Weights of a small GPT-style language model, trained from scratch on English Wikipedia.
Size: 11 layers, width 128, 4 heads of 32, MLP 320 SwiGLU, 4.17M parameters.
Architecture: RMSNorm before each block, rotary positions, no biases in attention or MLP, untied embeddings.
Training: 184M tokens, 6320 steps.
Each number is 128 + 24 x the weight over its row's rms, rounded and kept within 0 to 255. Layers, rows and columns count from 0. Numbers have three digits each. The size before them is the row's rms in percent of the matrix's.

# v: layer 8 attention value, 128x128, rms 0.0829, rows 78-95, columns 0-127
# o: layer 8 attention output (transposed), 128x128, rms 0.0815, rows 78-95, columns 0-127
# q: layer 8 attention query, 128x128, rms 0.0746, rows 96-102, columns 0-127
# k: layer 8 attention key, 128x128, rms 0.0737, rows 96-101, columns 0-127
v78 146:156145083156120128119142114110146145111114114164143131127113096124123159132126090140108111109154129141110124139133138082168106109134130124113111113119131108150171112109110119128116205099146133076129136138126131124135098166130100172122146146137116104113161125112157142130107141091104101163122140053139162130109164123080144143083089166142121110147108123128147131133135100070153172128086
o78 149:118136155129158121074151100141106184133164134115118175125130137151107146176166125098139126144124148126127114114122085126134151133137105113171088166151161123110145138120159106142134138113099141143085117129131113150141123122128105111137130139139096138179141122109087094107142098149187150129155138128167150162166090138144092119124088175107130152136173109142168136095117128151090112157123
v79 137:149180140173168173135149147107133108141152105122132118106137152119131160119096154095099173141136111116119140111178124125134102127148127134147107180109140135162130157170114168167149112121126139122146130141151090164185104185158134122189147118131099128148098121151134135129158134159141154133139131122130157090105138143154108157100139123155153137129169127121142134161105133113153137184142
o79 153:131140120120167141129114130139101095143128178139141109128112163120092141133123156122101120097160112112064118148081139166156129125114158134161131149129159103138096143081143139165113137117136154133108106119164127086145121113117206121133096111128159141128124127170138123126150145115130161127139154110166108149103108123161129172126079147186115113104133187123123108139091130142122157103125
v80 138:101112113112117132097109164125091131144133087121130118114125126127129135128139065131093170143131147135183123155121132146168159132107118143127105079116121158152148130078135162120103142117121183112080094091108140127102134120110097166136116125126144128127108129095108105118113104170113129124103127163111134128110167123100144081109072116121089122152103124185119098154122171126095095120141
o80 148:119110175139080087111195138146098120118118104144120184140127105096167153143131120167113133108113120129158148140142112112137134125141143137077134118111092160109155116104157093130108124095144124146128131117143097115170107098128123131132135093143093117073110187092130109121145116113096186138116095128113132125153106100132119129136110118111159140118106142134190131123128156103144128156082
v81 149:136113118137173133166166112122141119137141140111167102149062140127127125124084135147124061140148143114127152162138144119121125146123127099193091096130145126124146140150132120122186137089160144116146140127133119141095132152128143142134111168125097156096097103124157139112142155112180145149110111172086141154100119137128133167144138116147122141108064103118116128140126131151114186115153
o81 148:091147072122155098121114117137153106150120170152114164089182135151126098134106132108081130149117150091157087147126152193123131143098145109145193138119095131105110084163114134138119146112087150110132102131135116162144146117113095142092117134122157142125131134098112169136159154120118146133159145111155123139148139128156120124112112143142134163169106113132088181115158143134107128127106
v82 157:124126140136136142159119107141101090120121140095110162122131140134168130141112115159109153183120147121148134125082163097133171117125161111134112124166125121155100108139114132163133159117091100120122186132130138149165122130173142130164151133139117080129086150074148156142121137128112182102132134137092106145097073111131124180137095119138120123104088132146111106129136153094084148112093
o82 163:121145150138097124104113114147124097178104065108079104140153132119125142140124118085144069124135114145095116158114129156078166118101176146140147113126123101124120151124136185104103126128102148136145129152171088144118145099159090133172109120126156121118071107100118139086153118141108134128130111137142111135136127096127117139109131126113142102133159104077124152150081122082105118132135
v83 155:131114137144110133143108120119122153124112103168125122142177118111130212114137121139076136095111118158105150111111137139127125129111162160130182159133128146154159116116128156151120143157110186087137106095135092115154112208129116149145141146095125127161144112113138134119145150134145174113179120093137148156079133133111121105163124098144168087127130114130113109108140143129138126155125
o83 162:108105156121144136109185127092112108132116118169165126200115154120153153113141138124142133128129120102107106153128135124141156151120091104130125124104149147109079146101135157138110083118104091149095147158121138099098140122103136128157109128138151118084125089120105103125125086126165162112126110103143125136116064113131072136130114153139135156143138149104125121069110101158165158088115
v84 147:154148132127129098138127145128143111122112119097152113133099154095141161149117084169132110137109143125137133163109081131148118140128107167182129101156097170150087160167139097137133081155096159164138140145110112147149091128113146133149128151142154114128147126156112131174127155177104114142110146122129081116101162142130109097104138113101114110085184120108128151146137174127161108139170
o84 150:156113139145104106152124142101149096127124143148140136099147109157144171133087118135123158105136138164083146093092128136122132146158150148110157120174079146096125096123129131090149114141157125117140113153097116111156097077079153122151126150118140108076098074158140154142135170135138117106127141137164112132105118114150121151130096132109098114159144090190170091147145147117136128132132
v85 153:117129128100155137123060091130127125166131135122111080112140120134119137121112160108141119094127151127143135130161070098105124116141096142187128131098137074126111128092150130103152132132132141142127102110143109117168109113156078124137113160084148132159150097133146108142140119117121155151091135118108180141176151123159130164156154138102090149112095136131118103149103161119158082143163
o85 161:111108088159095110170117161130171090084110139160115092138124137119121117170092121132129136164159121116091132134164139108135087153152113148134080130145166141075134126097122115148104125140161135176113146117125168143146138143156131132150096129135113134126142133151128133117139156114144168160138140134143150124174134129143143133139104100118123118113083142134070153088161141084095153092084
v86 138:113116100166098134115074099126144132143110115122164110149103131070133130138127128160141162131099086097119107153128106120108111124127138121092151141144113159092144125130128094108129128103098144097165078100109116089153126114125095146085120147097133145145149143102129135085126135100120132143181135147126111098097128144126129169109075156144084130107118153085133144101165164150116166125170
o86 142:141136157145071092151132113098102158092108128128130136150122132136107118126169113142104129157082148149112092144094161114129115165111100167133082109156097126122122114151127171123112147112129122140148148122158120114132134164106136090111148177141142145089130084091093148113120102094164171136116155158139133126132140130132104083111168118157098180100151119156142133137186133128127108152115
v87 136:122132141153139173114154143127156138144177155115135116108097134164127129143140093139132093128131084130143131122116136143146111103131118135122113117101095098140135149103154164132168100066138110153155156127105104142149154084082163098098085142162095103150132120115149096098110133131105117167107123173129130113091156120150133084113137128120111122132152100143127149095138072170152180150111
o87 144:102155103123206108129127136144086128147179167133172138117135125135133102133107139147094176133118121158140115117097105155130146089135120124100126143131113148124139109086159106088113160112146146075077128095118116138118069115115124122113132122102151129159154128139123173115113115100114153108109130138102108106106180140145106131145154122092097105109134103118131191159149142132123147156123
v88 152:137093129137114098182125164149157157129117139093125155140105114109126147101168123075164121158117143120153104127113140122081123105133164127153114081089122142121102142121119070116109087178070094112115126113139117113093125142137138154122117124115164120135096135131112088129143138128154128078109152122148116127130142135119114113130165124153109110123070098118093100179106157170139110146118
o88 171:119130092104079148153110159132126132147079089130112174127115097127126121132093152144140097115114110136137189125144148165052109149130113107105123137154161155107165110142114168149129090129151102122130136111086101126112133116043129169125131134101139150133128129122116119146116123112103114150156137120111145101141096125121107139160142112179118142171098096119120098137124155094133139127122
v89 135:187133124113156117120126166127188129134146198127091170143076134096113150112113088125169084135152177130121113126120139113109104149139127171175126154132136083115119128115149147091116080160142138117157147123162143125112128122129092137138124114145118138139153130153122128135125161098121130104129141084114166112079105121127091131113161145117137098108087106160122095125138127131162119140122
o89 142:101105124099161191159102134119165132153113149139137170106115150180148131171122118101109100126113165132124128114128084141101113126148106089100136164138145192121130124126122137143121132147104121166108154146112147178127122140094097133127117160142118132136107139187076140145174133101158117132120096109137162111117116148145115191143145120161088114142123154134103120168099139119131133129125
v90 155:069114094135069148145114183129115121100129130105146097090086116132117153128132178160135080099104139144131159152144113139083088154119097121131120152130116114135101100122122097071116113111099148111073158136119103123138166158102106137152094131126117154119137125098127115124135139132131134125130136110170142152123185133102109131157155133144088092154117135098129129115173152111112131103134
o90 168:135123124138089096149118125120156150109116136139190117128106121102125140112140109109152144138126077153131113104188137160113115130139098074160157162134067137092135137133129142097184144122096119153154117098099109145113119142097117131160094156123161114130158151099121144115113102146155173112096138131112146136109117128162128152118129117145128150107058116174130129090129138133121080134097
v91 136:133118136122126098122144093135159124106134177138125099115101169132150119124133122190111074087160134111151138153145141164134106115111153153126161141184119123078123168147139167099135096205170136123170114110120119149085139139133157098137137109109139104139112138156140175156156122121143120104156102152155116127120117130119129134103155124108096151096109126088137118124155152124103128098129
o91 147:079103158087116122164117117107151127118112149140176149111155141151143121113137138109160141146122172130111116166088110103092110102121158124146160110104099133125110106191108118096144124139160146118139132119130157115158166115083099110074136130148136148130052136174125154159126169155131113084092108131130103144105127119124154126120182117150127124148148124131124150086134115146132141127151
v92 153:175126136129127124125101158104111118152146153156124099117158126190161134142098108113115089122118113135142112111086096109138159106125097157162132113107122114120104148099151120128149107154132115110134149126129175145094111155081135119109144152142107139093151146105137133126116118182094094149144121175137128147155140110147124175108146120153067142158141120168158087155101144184108158146141
o92 156:132107126154144157136187161118149098154123121155157122085166108151128153113060104118080104129158163123140125135115098136105140108121110152127117106152153161127169151094117119083144159064152166142143115136135148129154097145136114162136127104126135157139143150156125123154122120137082152142108122138115113139151130136103146098113117098111132098115111090107129124103149167170137123194122
v93 148:213127081118123103122116142104128112133163137139154117092084146150113112120134114101136102121119057144107127141158120118154144127141119141123146142095122137132170106124108111090103103132161122143091134153138172112132135132104126142135163151128106137121147132157140116110154123154155126163145132174092207096131128150122116167140136147126086133114137129129139083150096115173145152160114
o93 162:140093100131157158130153137102123102154141195139136103107136108166114188133134150087102122115145155076144148129127126153155113136115126106162091133155094115110130146119140113135120168125139138118112126130130130147133141098130100163080121156170122196115156161146111094145105134079126181145123150152128150145156133119119155141132140111155095151099114125120109129166153144168161101153137
v94 150:105120131129134120127104164115112115135137128120117139109158131204148147116146176127186173161116110106125149163144134097107127136141155128099077158163076090132095123131156197106111117118151159133129150129150135123129124090147115112152126176168152102133152125159164138184140114108153124110134127126131135107120104150148137165129147125124164138109128125137101114121129175172157115119125
o94 153:139175097138132104125106137132119087136087147132127059134117137125161126115130140134150099146146087108124150150140106116108104136147147139114130132149149152111106169114144109139147137136087115099171149135123124145137145144143133099120112135156158167146089122178119177117173149119121155105085134124101200109126142148081151147125075115169114107112145140117155136144120094102172112095130
v95 152:134158124128088137135145123111121132114147113102142137102119147175107104116118136148140077151153126136127161147155120133164104137147152088099153163162086161130093092117081097110140131104097182121138129149149084120075148134146103114130112155121133118118088140139146152168132122114184152071143136150108151153113123126136116158085147129112152111128113153159131137147088127080134099134162
o95 158:101164137122135103151108142162073120111100136111173116093108136163097144117135127099141093140147109128141113101177140154116144128170167110102131147119112069148110125168133105141136104140109163152171152121087127140132162097156096111119130150150170101108114149149098151118139157118094132079137119127157123127129088121112123118108100148136074163085106154137103118114088120130114118129156
q96 102:116134149151188149121125114115134152122112089163186127098126185119131151181102159117089128092125106114141116134137175125125114130113130120118096139142109098127136088167134115124116126129151139146162125103155132088126110135112109100131125149092105086123104103150139135071146153117142159117130132158125139122146160167108154120149139067158155136072125108138126132135177117161080127125137
k96 095:098091084088128159146112108112134103140140145131126163165101135087124105137117138108135106117069135092133147090150125142127142059080117145107149135153098095119108115094092144129107152140156094138107099118137141145163130135117118105132122140150120092119082103093115114155055165142119117119147141122118157137100126125073144111134090125120114125118141128136121107147124108118179090115103
q97 075:149100161159128121144155142117100155162134122104132117131144171118101203165136133139118087139166061149139145105137147123142095153123171137107122136126116153112159122153111155148099132155136099167115154138097133112120105148144109141132114141102152143170135119118144113063157134145174161150100106133127093120151110127130178179130155137128139139138121137116101165138127155138087146125157
k97 067:093096141132158118080163146097124137146117137120139131153081159069134138175153110116111105133091141145109130111126112144171113075121136112109097166125125091117172119145127116127117135113143130169175115104169137109134094143125114131141131153140103076128088131138159133159110173131169104129127136121090145149113161106083131133157119157085086109111101116173145123134137114112118111135117
q98 093:127136148140171153116118119109129179118106097126204146135120171153148141200112133134124130100133084130141113132126147102100105139120134111149098135137113084115148106168140129129115105139161113160149108104164130083124098155111105119141148123090109090128106104137103138084147146113157136116120108137120133133140164161103150134131134075162146132086140110146117091109166113156087148119158
k98 087:093088085114139130128141120121162113142123131153147168148101115075108094113120164099124107096084153090096131083124110152102159055084089114132133146161104093109123110113138135100113112113151097123141118142129126137149117160132114115134114151137129084144111114121123112154084158129131109141120162120098165135129126093094150115125122123108143118112150106129163096159155101097141076125093
q99 071:167109145149126101127113132138134146142125133089113085127143125150076146116156107150138087136161111135133141123149112144154129155165143111128117152139101176143129120117121143171097132173091081139124139151076123130109139145146119121137141127114112104160146163094128109130136130143143162143084065144122084096121097145141175145144131118163127125198118130110094165159113149105114174122149
k99 061:141144141142150130127169104153106150128132148142164113183088183116121130144144126114129134106158135172107131087137084160166091125148175119166096138117153120125164127145155098159139124094150110174141139069172155123121105164138123178133127128095107131174066147160123152103136137111140121122121110110121126109152103121120125149136154156143130095154152123151159112133121118130097112135113
q100 070:144084127162150096095160143123125188093107094127139076131126095132142187146146100135122123120097115118171111133147110126110142157148104120172124129151170161126093099169109112129132112156124111100114125144122121093103131144136097114152165140091051112144142118108125140087111130127147120134120090138115115110118147162146176121137120124134179146146109141141121165129143099155101157129122
k100 080:116141104146112163116175105125145127108146150121117103151121182084103142169162109150102177093131118105144156063120157139126164092099140141116142148129087114138159137121134137107101102133167101119115098149168150159155091131121103167160125134139107113135095126105150137160126140134139115129124124138135163137127084124096131095128100121124107094108129142128120128178150082094125094121080
q101 096:145129130142127115130112135153114102120136130108083105117152095120081135063159137145173109140123121144127135108118103143127156155140138160111124143142165164131087133111118133087177104136085128124107130129085116116117164141166131106123127128132128162157175121088129079131114132162117145136100107119146096107119058121169144087087130176143135132165132133123134134170123131108150174138100
k101 079:138147161139110093108146137111121162161115116096093110110116101122134139139153110142104147141165142189167096147136111109109137182191133136163112131136129149148140125151159094142140131107128167114160133130129133113123118138128139182131155103096116118140192149141156163127195142119113119112125130136102099108138159131145090156121143142179119140151121123149139149095100173112129158146158
q102 073:140142135126086098135154110102167116164159131138145145144102130139145117110130126104105145113143093152099096171102126132130110087092148131114156115086116102078168144132141138122169151117145121139159128119157119176114098120133120139131100172122153165140128123123177124128138129086110083090105152105137125128156099072141141169148120097101146102153143122140169073105148143130120113092102